config = dict(
    num_key_value_heads=1,
    intermediate_size=768,
    hidden_act='gelu',
    norm='layernorm',
    qk_norm=False,
    bias='none',
    parallel_block=True,
    init_std_qkv=0.0312,
    init_std_up=0.0312,
    learning_rate=0.00571,
    lr_mult_qkv=0.7,
    beta2=0.95,
    schedule='wsd',
    decay_shape='pow',
    doc_mask=True,
)
Each number is 128 + 24 x the weight over its row's rms, rounded and kept within 0 to 255. Layers, rows and columns count from 0. The size above them is the row's rms in percent of the matrix's.

# layer 7 attention output (transposed), 256x256, rms 0.239, rows 30-47,158-175, columns 128-255
size [105 102 106 108 106 106 108 105 101 110 104 108 105 109 109 100 105 116  96  93  91  91  92  99  93  92  94  94  90  88 105  93  94  91 101  87]
[[148 150 138 126  70 164 132 121  71 122 102  99 131 167 160  89 112 129 132 138 122 133  98 134 115 163 148 121 130 185 120 131 152 105 126 108 188  99 118 117 155 145 133 118 135 189 148 156 103 108 129 125 142 122 102 148 143 157 109 175 116 133 141 134 185 132 147 192 109 108 128 110 131 104 135 113 131 104  93 145 172 100 165 149 130 135 112 161 131 118 122 124 121 160 128  79 132 152  95 121 114 120 105 133 140 160 132 153 130 189 115 149  85 160 125 153 129 153 129 155 139 154 124 119 158 132 161 115]
 [ 95 126 162 153 154 126 104 112 131 167 146 128 109  85 125 178  97 116 147 116 106 135 107 127 128 130  91 125  99 143 124 107 100 107 131  94 143 166 123 125 115 132 175 132 139 142 155 136 152 129 138 131 138 170 148 170 168 178 166 128 162 147 129 103 105 105 147 124 110  77 168  59 160 114 153 124 103 135 118 126 195 132 135 138 136 127  74 174 131 172 111 106 132 131 135 146 166 173 105 162 136 146 151 124 101 104 118 139 161 124 153 163 140 140 146 179 112 128 130 119 113  84 123 139 169 117 142 129]
 [127 149  99 100 117 130 112 128  86 124 116 102 121 137 130 152 172 125 121 106 125 115 156 124 127 153  98 125 118 124 155 146 101 130 138 144 166 137  88 108 129 110 124 129 124 155 160 149 136 142 136 114 121 147 159 116 178 173 149 116 157 103 120 139 137 129 117 129 141 142 115 120 142 125 123 149 142 158 180 124 128 139 129 165 154  74 120 115 141 113 124 101 109 138 126 115 113 179 143 107 168 125 105  77 100  79 159 178 135 186 118 129 146 153  81 124 144 136 171 162 141 123 145 136 143  71 100  99]
 [126 132 148  85 120 154 152 136  99 131 145 117 106 164 163 101 126 172 173 164 164 114 114 106 109 128 170 181 127 136 113 162  98 111 154 125 158 118 135 149 133 134 108 155 108 117 123 151 138 123  88  98 132 147 144 154 134 162 134 162 152 159 142  97 146 110 133 110 122 144 137 142 142  94 116  68 131 151 126 104 135 115 136 102 132 149 129 185 102 126  92  91 163 137 138  86 101 122 113 104  84 135 161 137 123 148 123  96 132 168 124 108 121 143 144 114 111 111 151 140 109 140 157  94  89 144 145 169]
 [113 100 154 136 140 119 135 112 124 120 129 119 116 133 111 104 133  95 120 145 136 114 102 120 120 145 119 115 113 139 106 111  95 140  93 112  80 134 169  93  95 111 117 121 119 122 134 174  95 159 101 113 133  93 124 116  80 152 142  80  95 170 130 176  97  90 120 119 130 127 112 129 158 115  84 122 132 136  94 125 153 147 132 102 140  73 152 122 124  94 121 105 150  99  91  92 136 136 181 112 114 109 119 161 128 142 160 107 158 122  99 104 121 124 138 115 115 120 121 158 159 146 107 129 133 144 121 122]
 [147 145 169 136 130 101 151 124 119 154 133 109 192 143 118 135  94 135 128 114 142 116 128 129 106 132  87 128 155 163 144 114 149 108 120 104 131 121 136 110 125 151 122 121 129 138 135 121  88 110 122 169 133 111 169 130 111 134 121  89 100 111  94 108 157  95 148 112 122  83  85 176 120 155 182 107 146 148  93 119 133 107 157 139 108 130 116 161 153 159 146 105 145 152 134 120 120 131 107  90 114 156 133 125 114 109 121 157  96 135 103 191 186  98 144 136 113 158 137 116 122  88 118 129 152 149 175 123]
 [124  90 118 130 155 182 136  99 136 137 168  83 155 126 121 132 155 126 107 103 131 119 107 149 105 120 123  94 141 133 124 120 101 130 130 152 137 102 179 150  94 148 121 122 134 132 122 111 127 120 110 142 128 114  99 104 167 151 181 100 171 109 164 115 118 143 177 137 114  92 111  90 128  83 170  91 105 153 139 146  79  80 113 126 142 133 154 161 119 115 153 179 103 116 131 129 141 175 129  99  94 127 152 119 142 137 119 109 126 146 103 171 115 117 120 165 133 151 123 103 156 117 107  99 142 116 109 131]
 [121 154 115 113 131 112 128 135 157 149 115 147 122 165  98 117 126  87 164 166 111 108 161 128 132 131 114 118 155 103  71 117 131 145 106 124 139 113 100 103 150 114 160 174 157 131  80 177 141 116 150 129 152 115 113 152 148 151 119 128 131 121 112 127 149 133 135 100 126  73 140 147  87 101  85 120 161 132 146  92 179  98 131 112 128 121 106 106 126 119 133  99  57  88 137 117 118 151 148 117 158 165 110  98 145 118 130 127 139 143 117 120 110 105 150 130 149 124 121 110 120 136 131 109 158 129 142 102]
 [141 131 173 162 144 132 143 112 153 113 152 201 109 108 111  77 141 131 131 111  96 198 124 123 126 131  98 139 171 122 132 117 135 133 121 161 122 131  94 102 113 143 171  88 121 145 102 126 161  95 127 162 138 165 113 158 116 107 101  98 115 144  95 104 151 153 126 113 150 122 151 153 153 147 133 148  91 198 124 141 129  90 115 107 105 125 100  95 105 132  86 118 141  95 123 175 128 126 146 104 124 134  94 130 100 139 133 112 158 143 121 120 149 129 129 103 146 115 138 123 170 137 167 104  67 125 113 128]
 [162  96 127 145 176 110 146 122 122 154 117 100 146  84  67 103 122 116 186 127 140 172 104 169  90 128 108 162 140 149 121 104 128 125 153 127 153 127 127  93 110 159 143 103 112  80 122 108 135 133 131 149  97 158 154 121  90 134 134  94 100 150 111 116 126 119 107 128 111 161  82 156 124 135  92 138  61 144 137 103 103 144 147  96 140 168  39 133 115 133 133 191 125 122 102 125 122 139 130 136 126  98 154 113 129 123 115 109 101 113 118 112 139 129 124 113 113 109 114 133 120  81 129 114 141  92 135 128]
 [ 97 107  99 159 123 146  99 122 129 132 144 169 105 196 148  88 119 132 120 158 120 133 102 137 159 111 137 116 126 133 122 108 124 104  95 114 127 128  94 102 110 157 114 141  99 101 101 170 196  95 116  97 105 166 132 147 125 110  84 159 131 123 133 138 112 155 128 114 127 143 145 134 120 178 103 121 108  73 117 119 140 123  86 130 120 158 140 180 148  99 133 135 108 141 128 126 137 105 168  92 140 156 188 119 150 167 114 145 107 169 134 101 104  91 113 152 128 152 155 174  92 140 120 120 108 140 134  84]
 [168 109 139 119  97 126 154 163 141 141 127 127 117 108 142 141 151 130 117 161 142 143 162  96 111 109 133 103 124 122 122 150 124 152  63  84 122 110 130 115 146 170 105  94 123 109 138 115 136 132 106 147 115 145 138 131 120 135 105 149 137 133 150 147 120 167  70 150 126 134 121  90 135 128 134 143  89 148 138 110 154  83 124 121 128  72 133 140 123 111 106 148  95 103 130  92 126 134 120 128 130 116 115 136 145 135 151 133 139 140  99 187 133 110 139 157 117 127 169 157 136 117 132 157 134  86 146 136]
 [160 119 124 168 141  81 108 125 179 167 130 138 145 101  92 153  83 120  73 108  78 143 141 135 169 131 152 124 117  99 107 150 133 153 151 133 125 116 175 114 137 146 108 121 205 136 107  95 136 127 135 121 149 209 151 119 129 102 139 140 122  82 120 115 104 104 103 107 166 140 129 141 100  88 125  87 121 111 108  59 137 124 153  96 122 130 145 145 110 131 138 155 126 138 122 142 155 111 123 141  92 146 118 131 120 110 166 144 147 124 126 113 134  96 108 132 105 158  98 140 166 118 140 128  90 149 124 102]
 [159 106 108 145 144 119 140 132 121 114 146 141 108 114 186 135 124 125 145 110 100 114 161 123 121 104 147 152 141 133 124 124 138 139  98 139 132 142  77 151 111 159 112 137 114 178 121 113 114 121 144 108 156 128 152  85 167 155  79 133  88 114 129 141 156 170 147  74 139 193 139 113 137 146 135 110 147 106 135 119 137 116 129 126 158 165 152 103 128 130  90 134 123 144 194 154 124 133 146 110  82 130 141 116  91 107  51 117 129 127 121 112 106 142 114 140 101 108 127 162 127 113 141 100 118 113 111 115]
 [114 109 122 137 129 112 143 154 123 136 112 147  94 117 134 120 138 147 135 100 150 167 121 152 143 133 134 180  80 131 121 124 186 136 129 132 147 146 132 140 135 104 138  85 125 133 173 112 140 144 151 132 100 141 137 129 126 109 145 120 134 169 123 147 116 129 137 131 118  94 135 132 108 115 126 134 139 126 117 104 124  87 151 150 162  93 138 147 133 100  97 156 125 115 121  89 111  94 141 103  82 167  87 111 151 157 121 132 139 175  75 100 118 124 116 115 153 107 134 128 100 168 141 100 125 116 111  80]
 [ 69 115 123 146 125 157  91 152 130 135 148 115 113 124 131 110 122 113 132 126  93 141 141 131 137 128 146 148 119 123  86 116 135  79 119 146 125 109 114 113 139 150 133 152 108 115 152 188 121 101 137 114 106  98 132 133 168 142 184  92 129 151 125 127 172 170 102 165 127 153  69 133 133 115 118 121 120 154 120 112 133 139 157 168 144 120 113 148 136  99 155 115 137 120  84 127 164 156  86 114 114  96 106 144 158 122 140 132 113  94 100  96 150 120 136 137  80 137 138 122 113 167 120  90 127 146 127 118]
 [146  83 137 143 104  69 107 109 118 124 124 139 142 117 131  95 113 177 120  98 148 158 143 139 117  90 145 132 148 101 111 127 122 109 130 125 135 172 127 154 160 182 134 131 151 155 143 142 102 104 108  99 106 145 139  69 150 169 106 131 115 125 106 140 134 125 162 134 151  99 122 107  92 145 128 146 133 138 152 154 162 155 140 135 132 138  88 147 157 108 143  96 117 142 150 124 121 118 154 142 128 101  98 126 105 115 156  79  99 123  88 131 166 121 132  63 139 115 127 132 104 171 146 116 175 163 113 128]
 [125 126 118 139 109 116 123 105 123 110 142 102 122 123 129 117  98 127 118 137  79 132 146 103 137 102 110  99 112  98 142  91 118 128 154  90  80 136  95 121 152 135 152 164 126 124 158 137 137 103 135 128 142 138  56 126 168 133 123 100 122 147 129 102 152 154  99 147 152 176 151 168 137 142 122 106 111 175 135 147 106 131 119 117 155 108 161 139 112 136 116 159 128 163 142 155 174 170 131 127  94 106 140 137 112 119 142 129 140 136 143 111 141 103 138 124 153  69 149 137 135 148  96 101 119 135 146 101]
 [126 114 103 139 165 106 123 121 147 143 156 173 119 117 126 119 160 136 101 119 138 158 109 155 128  95 134 104 112 120 170 106  95 124 133 134 121 141 118 102 128 107 118 130 130 107 116 117 130 145 128 167 128 120 158 139 115 162 158 117 133 130 138  91  77  69 124 125 142 164 103 123  91 159 103 135 136 134 117 135  97 115 120 119 131 114 164 116 112 149 146 117 170 105  91 147  92 104 159 126 138 118 102 171 156  67 161 145 141  83  99 110 187 153 109 163 137 146 112 100 127 132 154  96 137 112 110 154]
 [164 147 163 132 129 133  94 150 136  87  69 122 124 133 117 138 148 141 100 110 112 139 146 160 153 138 193 138 115 144 156 150 175 123 113 151 107 121 118 106 147 135 154 118 126 120 146  99 106 136  93 127  94 146 103 128 129 112 125  94 127 149 129 126 127 124 156 159 153 115  93 159 137 127  95 109  98 112 125 129 111 160 151 130 122 105  99 125  84 128 167 153 128 152 134 125 111  98 138  92 124 136 142 125 129 128 157 130 172  79 109  71 123  96  96 118 120 128 107 120 121 203 112 128 165 151 131  87]
 [109 108 105 113 117 148 102 136 152 129 170 139 132 120 154 127 103 106 145 175 142  81 108  58 119  91 135 133 136 122 110 141  89  90 154  91 108 144 159 145  97 138 113 143 147 128 115 118 107  99 157 165  93 122  89 149 149 128  97 139 128 133 130 115 154 127 154 158  87 121 130 161 103 109  99 126 160 137 134 121 124 136 135  87 121 165 177 160 118 112 116  93  89 146 120 122 164 127 111 138 110 105 146 121 129 102 159  93 110 113 136 109 135 136 201 152  97 108 110 106 136 102 119 123 104 131 158 144]
 [147 120 183 125  83 108 109 102 146  98 115 158 145 101 106 156 131 125 101 126 119 144 118 196 146  96 114 102 162 102 122  99 155 139 124 111 140 193 145 128 173 145 113 119 125 123  83 141 165 109 151 159 147 126 131 101 138 138 105 154 122 122 130 150 125 123 132 157 115 147 130  94 103 142  79 132 139  87 146 102 135 120 143 125 114 118 112  88 140 123  89 130  73 122 113 134 149 143 133 157 170 120 113 103 128 105 128 124  96 112 129 126 166 116 150 100 111 158  95  98 117 187  80 123 133 132 184 126]
 [165 162 106 100 146 144 122 135 176 129  99 122  95 121 103 148 115 165 160  88 145 115 152 103 151 110 186 136 141 153 122 129 139 151 126 151 120  90 128 138 128 124  99 115 138  84 164 159 148 146 160 159 118 132 140 174 137 115 132 142 126 116 139 108 189 129 126 138 131 145 158 155  97 143 130 131 157 119  99 161 126 116 118 145 104 173 123 166 130 135  88 120 111 119 117 125 151 116 128 125 103 119 109 113 105  66 100 152 132 142 106 126 147  98 122 112 135 142 118 129  98 115 111 126 125 155  97 153]
 [132 139 118 140 111 175 136 116 138 139 140  95  51  89 129  98 131  98 138 116 110 146 128 137 156  79 121 142 141 134 121 158 152 150  70 137  98 117 159 167  94 147 104 101 123 105 167 143 124 106 167 127 141 148 112 112 152 118 148 121 153  93 167 125 106 167 136 147 129 145 145  92 122 101 145 140 126 140 144 132 127  93 121 125 166 119 111 118 120  88 139 129 100 137 146 124 154 142 103 158 153  90 134 155 114 173 147 100 120 137 160 143 105 166 162 136 110  85 119 138 142 126 103 142 104  96 136 158]
 [133 106 134 123 143  95  94 147 157 116 143 150 117 184 112 151  95 103 153 141 118 171 153  87 127 117 129 137 104 133 114 128 149 115  99 120 147 124 107 117  83 138 134 142 128 154 117 132  85 131 135 105 147 105 128 136 101 133  62 128 149  96 142 145 123 133  93  95 119 115 136 129 139 155 139 139 119 154 105 119 180 145 116  99 142 111 113 116  98 141  96 117 137 116  91 133 152 128 117 120 128 121 136 144  97 139 128 148 126 136 115 140 122 161 138 120 117 113 130 137 102  96 167 156 148 134 132 164]
 [142 135 171 141 150 106 140 150 119 115 128 145 142 102 144 113 155 123 136  74 171 136 134 101 146 133 150 130  90 135 128 152 149 132 125 118 149 112 155 161 158 166 135 121 105 118 141 154  76 122 129 154 143 131 109 110 101 138 152 145 151 132 138 161 131  76 129 143 121 119 113 114 129 133 147 144 108 137 128 150  77 152 105 138 138 153 170 104 159 122 131 105 147 163 155 139 113 175 139 166 137 133 152 156 124 146 125 121 132 101 133  79 114 136 124 114  92 126 130 141 133 117 122 150 125  82 103 169]
 [112 136 129 121 124 156 124 138  95 142 113 109  92 138 121 134 141 113 135 125 144 119 131 135 123  77 130 137  67 117 134 163  83 162 159  88 149 134 173 138 114 138 119 132 104 101 114  96  69 135 133 113  95 138 129  97 124 167 157 143 147 120 130 149  83  86 155 132 101 128  91  78 123 103 138 133 102 111 183 101  99 131 138 135 116 148 138 149 140 128 139 112 116 125 129  99 100 134 149 199 128 125 125  95 148  60 105 142  97 157 124 131 127 113 132 127  89 120 166 117 113 121 147 118 150 108 135 160]
 [ 89 176 105 102 178 135 120 126 103 100 203  94 116 115 161 136 143 117 128 167 103 109 143 122 127 151 116 109 161 103 124 129 153 115 155 104 144 159 143 105 159 128 106 145 121 201 144 127 151 126  75 151 165  94 116 130 111 131 132 154 149 132 119 143 106 140 144 112  95 157 158 106  97 137 122 161 165 145 111 181 158 122 143 144 120 105 221  85 147 110 147 121 107 122 130 126 105 115 116 116 127 131 103 132 129 133 132 134 138 167 118 127 168 128 147 129 129 165  83 101 151 133 139 123 141 188 149 114]
 [146 114 138 118 130 145 147 123 146 114 134 110 148  70 134 161 160 102 138 110 137 105  99 121  94 118 106 103 161 104 147 154 144 125  91  94 109 112 140 135 149 104 156 138 126 134 159 110  91 122 151 145 164 100 107 109 133 167 114  91  84 113 128  97 105 122 123 149 136 107 107 133  96 150 170 150 108 177 146 128 125 118 155 113 141 115 126 123 110 100  98 133  79 138 144 110 194 110  81 156 111 124 106 110  98 136 119 143 113  76  98 149 139 141 139 103 118  84 114 114 147 133 128 147 182 109 142 150]
 [103 113 125 144 149 129 126 116 146 128 177 136  91 142 117 110 106 150 118 126 103 140 157 123 127 108 104 145 147 149 118 124 156 152 146 134 137 120 125 112 103 116  94 159 123 130 112 133 107 130 165  84  88 128 115 132 142 154 158 136 126 118 100 153 171 109 132 102 170 107 125 133 161 138 114 144 131  82  68 118 165 149 136 116 128 123 132 109 135 107 167 101 128 130 146 168 163 135  81 130 103 112 100 138 125 129  85 148 150 123 145 143 134 133 111 116  89  99 156 101 127 146 109 116 112 146 136  86]
 [102 137 132 110 171 139 152 130  88  83 159  99 109 137 135 112 156 152 164 131 131 103 135 168 101 176 140 145 161 144 135 117 118 106 151 135 126 106 102 156 106 113 177 121  79 126 122 161 102 163 111 127  98 109 158 156 128 150 121 173  97 146 135 145 121 138 148 120 127 159 144 143 151 120 116 117 161 147 135 170 141 121 167  79 104 129  91 139 118 129 128 117 131 124 108  86 109 105 161 117 126 127 136 131 145 101  73 160 117 131 151 140 114 106 147 135 115 126 151 139 120 172 161  93 151 107 106 151]
 [112 121 188 154 108 140  95 139 140 136  94 118 132 120 129 137 133 148  85  80 121 107 116 122 111 120 127 111 121 126 128 135 143 167 154  81 153 103 126 156 116 130 128 133 118 110 125 132 129 115 119 151 145  89 115  89 139 119 148 146 124 139 136 159  94 114 117 114 143  84 148 159 121 130 103 164 140 136 164 134  95 122 111 102  99  93 186 115 159 115 130 100 137 118  92 154 160 146 105 164 122 145 149 130 172 149 183 110 120  79 136 143 102 122 145 110  98 118 140 105 110  86 113 100 151 164 118 129]
 [163 159 120 145 110 132  91 123 144 129  90 138 162 125  90 146 118 161 112 145 121 111 142 134 104 138 130 127 115 104 153 181 123 140 128 124 122 131 115  97 110 146 102 131 158 129 107 161  97 151 155 137 173 116 129 144 132 185 138 154 106 130 130 145 132 123 135 134 143 136 143 156 112 125 154 110 153 154 111  97 136 150 131  75 111 120  93 115 131 136 159 130 143 121 100 110 130 107 117 147 143 103 162 127 123 152 173  96 154 159 200 137 144 127  99 118 129 109 102 103 152  70 105 110 132 157 136 146]
 [185 115 109  84 170 134 173  89  95 153 113 132 107 129 119 105 159 124 135 168 127 128  82 100 119 116 131 127 148 158  99 104 121 127 144 104 136 138 151 161 149 153  89 131 122 152 128 101 140 121 122 155 102 116 111  71 107 108 120 141 107 126  84 114  90 130 115 132 118 124 147 156 135 104 111 137 123 111 108  98 128 116 138 103 111 127 154 192  73 150 111 155 112 151 111 152 103 140 137 141 124 137 115 193 157 149 156 118 117 118 174 149 124 170 142 135 118  99  93  96 127 148 113 148 161 109 110 164]
 [114 148 128 127 155 138 108 122 121  66 175 167 109 163 122 155 130 131 131 140 112 125 108 163 119 139 101 154 145 123 130 165 177 137 137 172 123 139 136 131 126 111 124 153 132 142 112 149 132 108 149 146 139  98 147 147  98 142 106 113 112 118 153 121 124 160 124  82 132 147 102 133 164 145 176  77 165 150 125  76 129 143 142 113 159  96 164 129 110 151 131 128 162  92 131 120 106 150 147  93 120 165 163 116 131 104 130 120 165 141 196 127 103 136 118 123 129 128 128 111 173 132 122 107 108 118 134 137]
 [103 107 117 146 128 162  80 141 138 121 158 153 125 140 145 118 125  92 130 132 144 134 105 180 168 107 151 128 131 148  93 129 125 107  80 169 133 142 138 179 152 110 136  88 126 149  96 144 103 148 127 139 111  93 193  82 131 152 112 147 152 111 148 135 100 116 181 130 159 100  84 115 126 137 112 129 165 105 112 153 128 130  88 131 105 129 125 139 149 139 129  96 122  74 125 134 121 126 133 170 130 113 111 121 126 121 141 111  94 170 124  92 136 168 114 148  97 147 127 168 158 119 115 149 136 138 104 135]]
# layer 7 attention value, 128x256, rms 0.168, rows 31-48, columns 128-255
size [ 98 100  98 102 103 103  98  93 102  99 100 104 101 101  95 105 102  98]
[[ 69  87 112 132 137 131  92  97 105 143 134 112 124 100 126 116 118 122 108 106 133 120 130 188 125 136 122 126 134 130 160 154 106  92  90 139  74 137 109 149 110  99 119 110 165 132 102 161 153 165 125 119  99 121 113 130 158 172 154 118 146 103  78 102 113  86 121 147 126  90 110  95 132 112 148  94 143 112 143 103 152 135 137  97 193 129  96 114 114 124 175 103 152 107  99 106 122 105  98 118 137 139 118 152 104 135 142 147 136 136 128 131 179 133  86 155 135  99 163 148 127 107 103 135 152 124 159 133]
 [142 148  96 131 105 143 125 119 124 131  92 134 154 155 124 155 180 134 126 107  92 121 174 164  68 181 156 105 133  76 138 120 140 142 159 156 174 152  99  77 115 109 113 158 132 129 157 142 167 130 108 115 118 155 111 136 131 154 120  96 143 115 162 143 102 110 124 107 127 125 132 121 142 148 132 139 170 178 183 140 126  80 151 150 157  73 122 168 127 140 155 129 118 157 126 124  91 106 123  98 134 149 121 114 138 156 122 162 148 111 152 141 106 131 120 121 137 137 154 131 125 138 174 129 140 107 155 140]
 [162 109 150 126 156 132 140  82 117 101 161 107 137 109 144 129 131 154 134 167 156 138 177 157 121 121 122 182  99  98 167 132 171 146 100 139 140 155 121 141 127 126  83  98 132 117 120 107  96 133 119 103 124 114 162 106 133 118  90 123 128 117 173 120 130  96 115 141 149 118  91 164 100 166 113  88  88 149 125  64 126  98 121 143 112 101 143 189  91  84 156 116 171 137 147 129 122 173 133  92 126 131 162 133 112 127 118 125 115 138 132  88 173 116 145 177  81 121 155 106 104 151 132 105 122 127 108 107]
 [131 116 124 132 123 104 157 137 103 127 122 115  84 120 137 138 140 100 102 146 139 163  74 130 132 140 137 113  79 114 150  95  95 167 127  86 132 147 122 128 136 136 129 118 125 106 177 186 104 111 111 112 103  90 139 119 112 136 193  93  82 154 142 179 117 100 164 119 108 144  92 130 143 132 105 114 127 127 163 103 143  93 153 132 177 118  87 120 118 137 111 156 125 127 145 125  91 113  86 103  96 117 123 157 134 191 153 118 167 153 118 147 155 179 138 142 159 115 165 128 167 128 112 116 107 117 138  97]
 [111 137 137 104 141 112 121 111 122 161 122 109 148  98 135 135 123 131 100 113 161  73 172 168 118 117 101  74 158 167 114 169 130 125 170 152 121 110 114 105 115 109 114 139 107 135 147 131  74 147 139 128 161 154 116 140 126 141  95  93  61  84 129 153 157 169 121 136 129 130 102 176 132 141 123 115 136 168 161 156 138 125 123 117 111 120 136 160 127 123 108 120  96 154 138 136 115 127 113 112 118 126 164 129 127  91  92 157 174 120  89 163 146 113 134 123 124 101 137 128 149  96 165 143 150 150 148 129]
 [162 122 126 123  94 130 126  88 103 144 163 105 166 150 155 128 124 143  69 121 121 169 121 139 118 127 153 139 106 144  84  91 116 101  98  86 191 146 123 150 104 153 170 163 128 126 150  90  86 103 109 138  98 146  91 157 116 170 131 153  69 132 133 140 131 135 126 124 146  98 142 111 124 133 111 128 134 117 126 107 147 131 149 114 126 176 119 139 110 134 134 120 103 107 118 159 136 128 107 143 176 144 118 149 115 145 139 124 137 116 132 113 106 130 111 135  85 144 120 170 173  95 119 142 116 142 105 127]
 [ 92 138  82 128 120 119 158 163 143 152 159 147 124 117 147 115 107  72 125 153  86 110 123 150 127  87  77  97 137 158 113 115 117 122 122 149 123 138  83 153 136  91 149 154 142 140 139 157 130 126 121 144 195 119 128 130 138 149  95 121 132 105 123 125 113 138 160 134 164 132 141 120 114 128 110 113 158 109 118 131 153  95 151 150 148 107 133 146 137  96 140 121 139 142 129 141 197 139 142 110 108 119  99 105 142 155 114 103 132 116 137 141  92 148 159 169 188 165 126  75 124 149  88  96 127 145 129 120]
 [108 134 138 117 105 119 116 148 146 107 133 161  96 132 107 111 158 140  68 157 126 166 115 122 181 122 107 127 114  97  99 131 126 101 102 128 134 129  89  96 141 142 147  99 139 158 120 122 161 115 150 174 132 130 142 189 113 120  97 128  79 165  88  81 104 146 155 152 148 118 133 155  98 163 115 109 104 153  89 155 157 135 131 104 146 102 139 101 167 121  81 132  82 152 134 151 145 150 153 114  92 166 154 124  97 127 123 103 148 141 143 123 105 129 132 123 137  87 153 120 141 124 155 136 108 150 129 117]
 [129 107 136 111 204  83 168 113 136 161 102 153 180 106  90  95 153 113 113  95 126 133 103 122 177 112 113 183 147 150 121 149 175  87 110 117 130 137 151 105 147 119 105  68 115 108 126 152 124 133 123 109 151 157 113 138 129 139 140 139  99 142  88 140 136 154 115 138 143 151 146 126 135 177  64 101 106 133 134 133  92 131 121 159 140 188 102 113 149 137 107 115  93 147  88 160 160 146 130 166 152 137 167 132 159 128 101  91  91 121 139  96 105 147  82 116  93 157 117 156 110 104 155 122 131 127 139 153]
 [119 154 104 157  92 113 115 116 147 146 163 146 121 132 167 141 144  99 106 125  98 111 116 145 136  91 142 108 118 132 121 105 128 144  87 139 135 119 113 105 130 140 151 100 131 100  84 132 153 118 137 158 149 182 117  96 114 153 142 137 140 143 147 123 153 131 175 117  92 147 114 114 105 154 131 139 127 107 167 103 154 140 138 163 132  95 163 174 152  85 118 140 170  91 171 122 113 151 177  78 140  98 157 115 158 127 140 154 155 187 126 125 175 150 185 124 120 134  89 151 138 152 167 123 125 159 117 105]
 [114  97 136 135 145 113 106  88 157 138 125 103 167 108 116 126  99 127 129 147 157 142 137 105 101  99 111 103 123 117 150 116 151 127 112 156 153 155 126 102 112 110 121 122 138 139 154 117 157 139 139 112  99 121 166  86 108 187 121 132 139 125 144 134 145 128 106 104 127 129 135 107 126 136 130 132  93 146 142 152  99 151 140 127 135 100 115 154 107 158 125 167 153 116 126 118 131  86 132 124 135  82 173 175 149 114 141 128 161 139 159 141 131  68 116 141  85 155 183 120  69 128 127 170 149 100 112 107]
 [148 100 135 127 125 105 164  97 121 166 156 146 168 122 106 152 104 108 118  69 127 162  92 151 136 108 136 116 122  74 138 116 142 159 147 116 115 105 159 122 151 184 105 158 162 145 134 119 104 140 132 112 143 129 140 101 121 113 145 119  98 109  95 191  95 103 105 164 165 159 149 104 131 114  91 167 119 124  79 113 122 123 124  66 161 171 138 106 117 122  93 120 104 123 126  96 152 185  91 162 117 140 124 129 124 111 164 128 142 140 107 157 130 151 146 101 126 167 119  91 129 120 173 137 110 128 168 154]
 [163  84 160 122 132 122 151 106 117 157 151 155 109 143 157 150 166 149 138 166 141 145 166  93  92 115 169 152 122 136 148  99 117 116 112 115 160  71 126 163  92 172 148 146 129 155 141 156 161 123 159  85  96 128 150  86 140 118 131 117 137 109 123 191 141 189 157  96 131 120 141 131  79 104 134 101 115 119 141 132 144 140  90  73 143 142 139 121 106 136  99 109 151 126 172 135 126 145 127 110 125 125 148 125 123 114  97 156 180 143  85 103 122 138 109  98 134 155 112 112 117 126 120 116 110 117 138 133]
 [147 115 155 122 136 147 142 159  95 172  93 135 130 148 116 117  58 147 184 110 109 189 139 138 118 124 107 153  85 123 126 101 129 172 156 127 131  99 149 146 137 117 136 133 108 157 118 113  85 171 128 130 172 170 146 129  78 109 132 133 154 109  89 131 153 177 139  77 142 154  93 107 137 116 134 136  83 145 110 122 128 120 143 142  90 111  97 113 122  74 128 143 118 122 154 113 132 154 158 167  88 122 126 125  99 189  97 160 135 151  99 102  94  57 106 113 126 117 130 167 137 116 156 115 112 105 145 154]
 [130 153 120 137 120 134 106 166 143 155 157  71 141 109 120 159 165 115 165 110 150 128 148 157 142 165 129 113 118 156 117 147 112 106 124 142 117 139 110 115 144 134 176 142 117 118 124 174 122 130 120 144 136 141 124 151 134 156 126 175 143 110 140 151 133 106 152 134 155 134 131 125 136 146 112  92 149 129 143 125 120 183  92 144 135 134 132 115 165  92 146 145  91 114  82  99 179 123 137  91 139 119 127  92 118 169 171 111 105 119  62  96 155 137 128 125  85 143 142 150  84 164 111 103 136 137 122 138]
 [155 141 146 150 142 112 114 154 159 169 154 177 133 129 175  85 123 159 126 128 161 149 162 149 164  92 155 125 129 100 126 126 127 128 113 131 121 157  83 146 107 137 152 103 100 153  93 144  98  71 148 108  94 126 107  95  79 126  94 112 107 129 112 172 104  80 119 164 132 122 112  84 104 115 128 139 147 153 142 161 124 106 118 147 114 125 104 124 116 138 133 133 133 188 158 145 131 108 110 128 123 117 121  53 103 149 119 128 111 141 119 104 111 103 129 103  90 134 156 100  59 137 133 125 122 150 174 101]
 [160 131 161 130 123 115 151 142 130 103 136 138 124  81 130 126 133 127 132 128 141 114 127 120 136 160 134 134 160 145 118 120 128 112 109 136 112  93 121 125 131 116 157 143 109 124 153 118 121  90 136 135 108 188 106 134 182 119 144 113 106 161 161 124 115 149 112 133 131 132 139 122 139 114  88 140 158 102 117 140 137 109 135 124 177 151 124  89 138  96 109 133 169 138 150  89  98 130 107 115 140 122 115 100  89 136 156 118 160 131 131 120 127 101  87 169 110  89 130 116 122 153 106 135 119 119 135  91]
 [119 150 163 147 112  86 179 187  99 124 135 117 153 148 131 153 103 128 174 131 105 120 146  99  81 143  93 113 156  85 130 148 128 108 160 168 137 104 122 128 152 146 155 117 156 177 184 118 137 119  96 151 180 140 118 124 105  96 126 122  99 101 136  95 141 120 112 149 105 109 149 111 111 143 102 104 138 120 139 135 120 115 169 185 116 124 142 151 151 110 115  69 148 126  97 125 126 121 118 151 151 142 136 152 122 136 158 128 116 133 121 152 170 150  94 137 135 128  95 139 125 129 120 124 149 111 170 134]]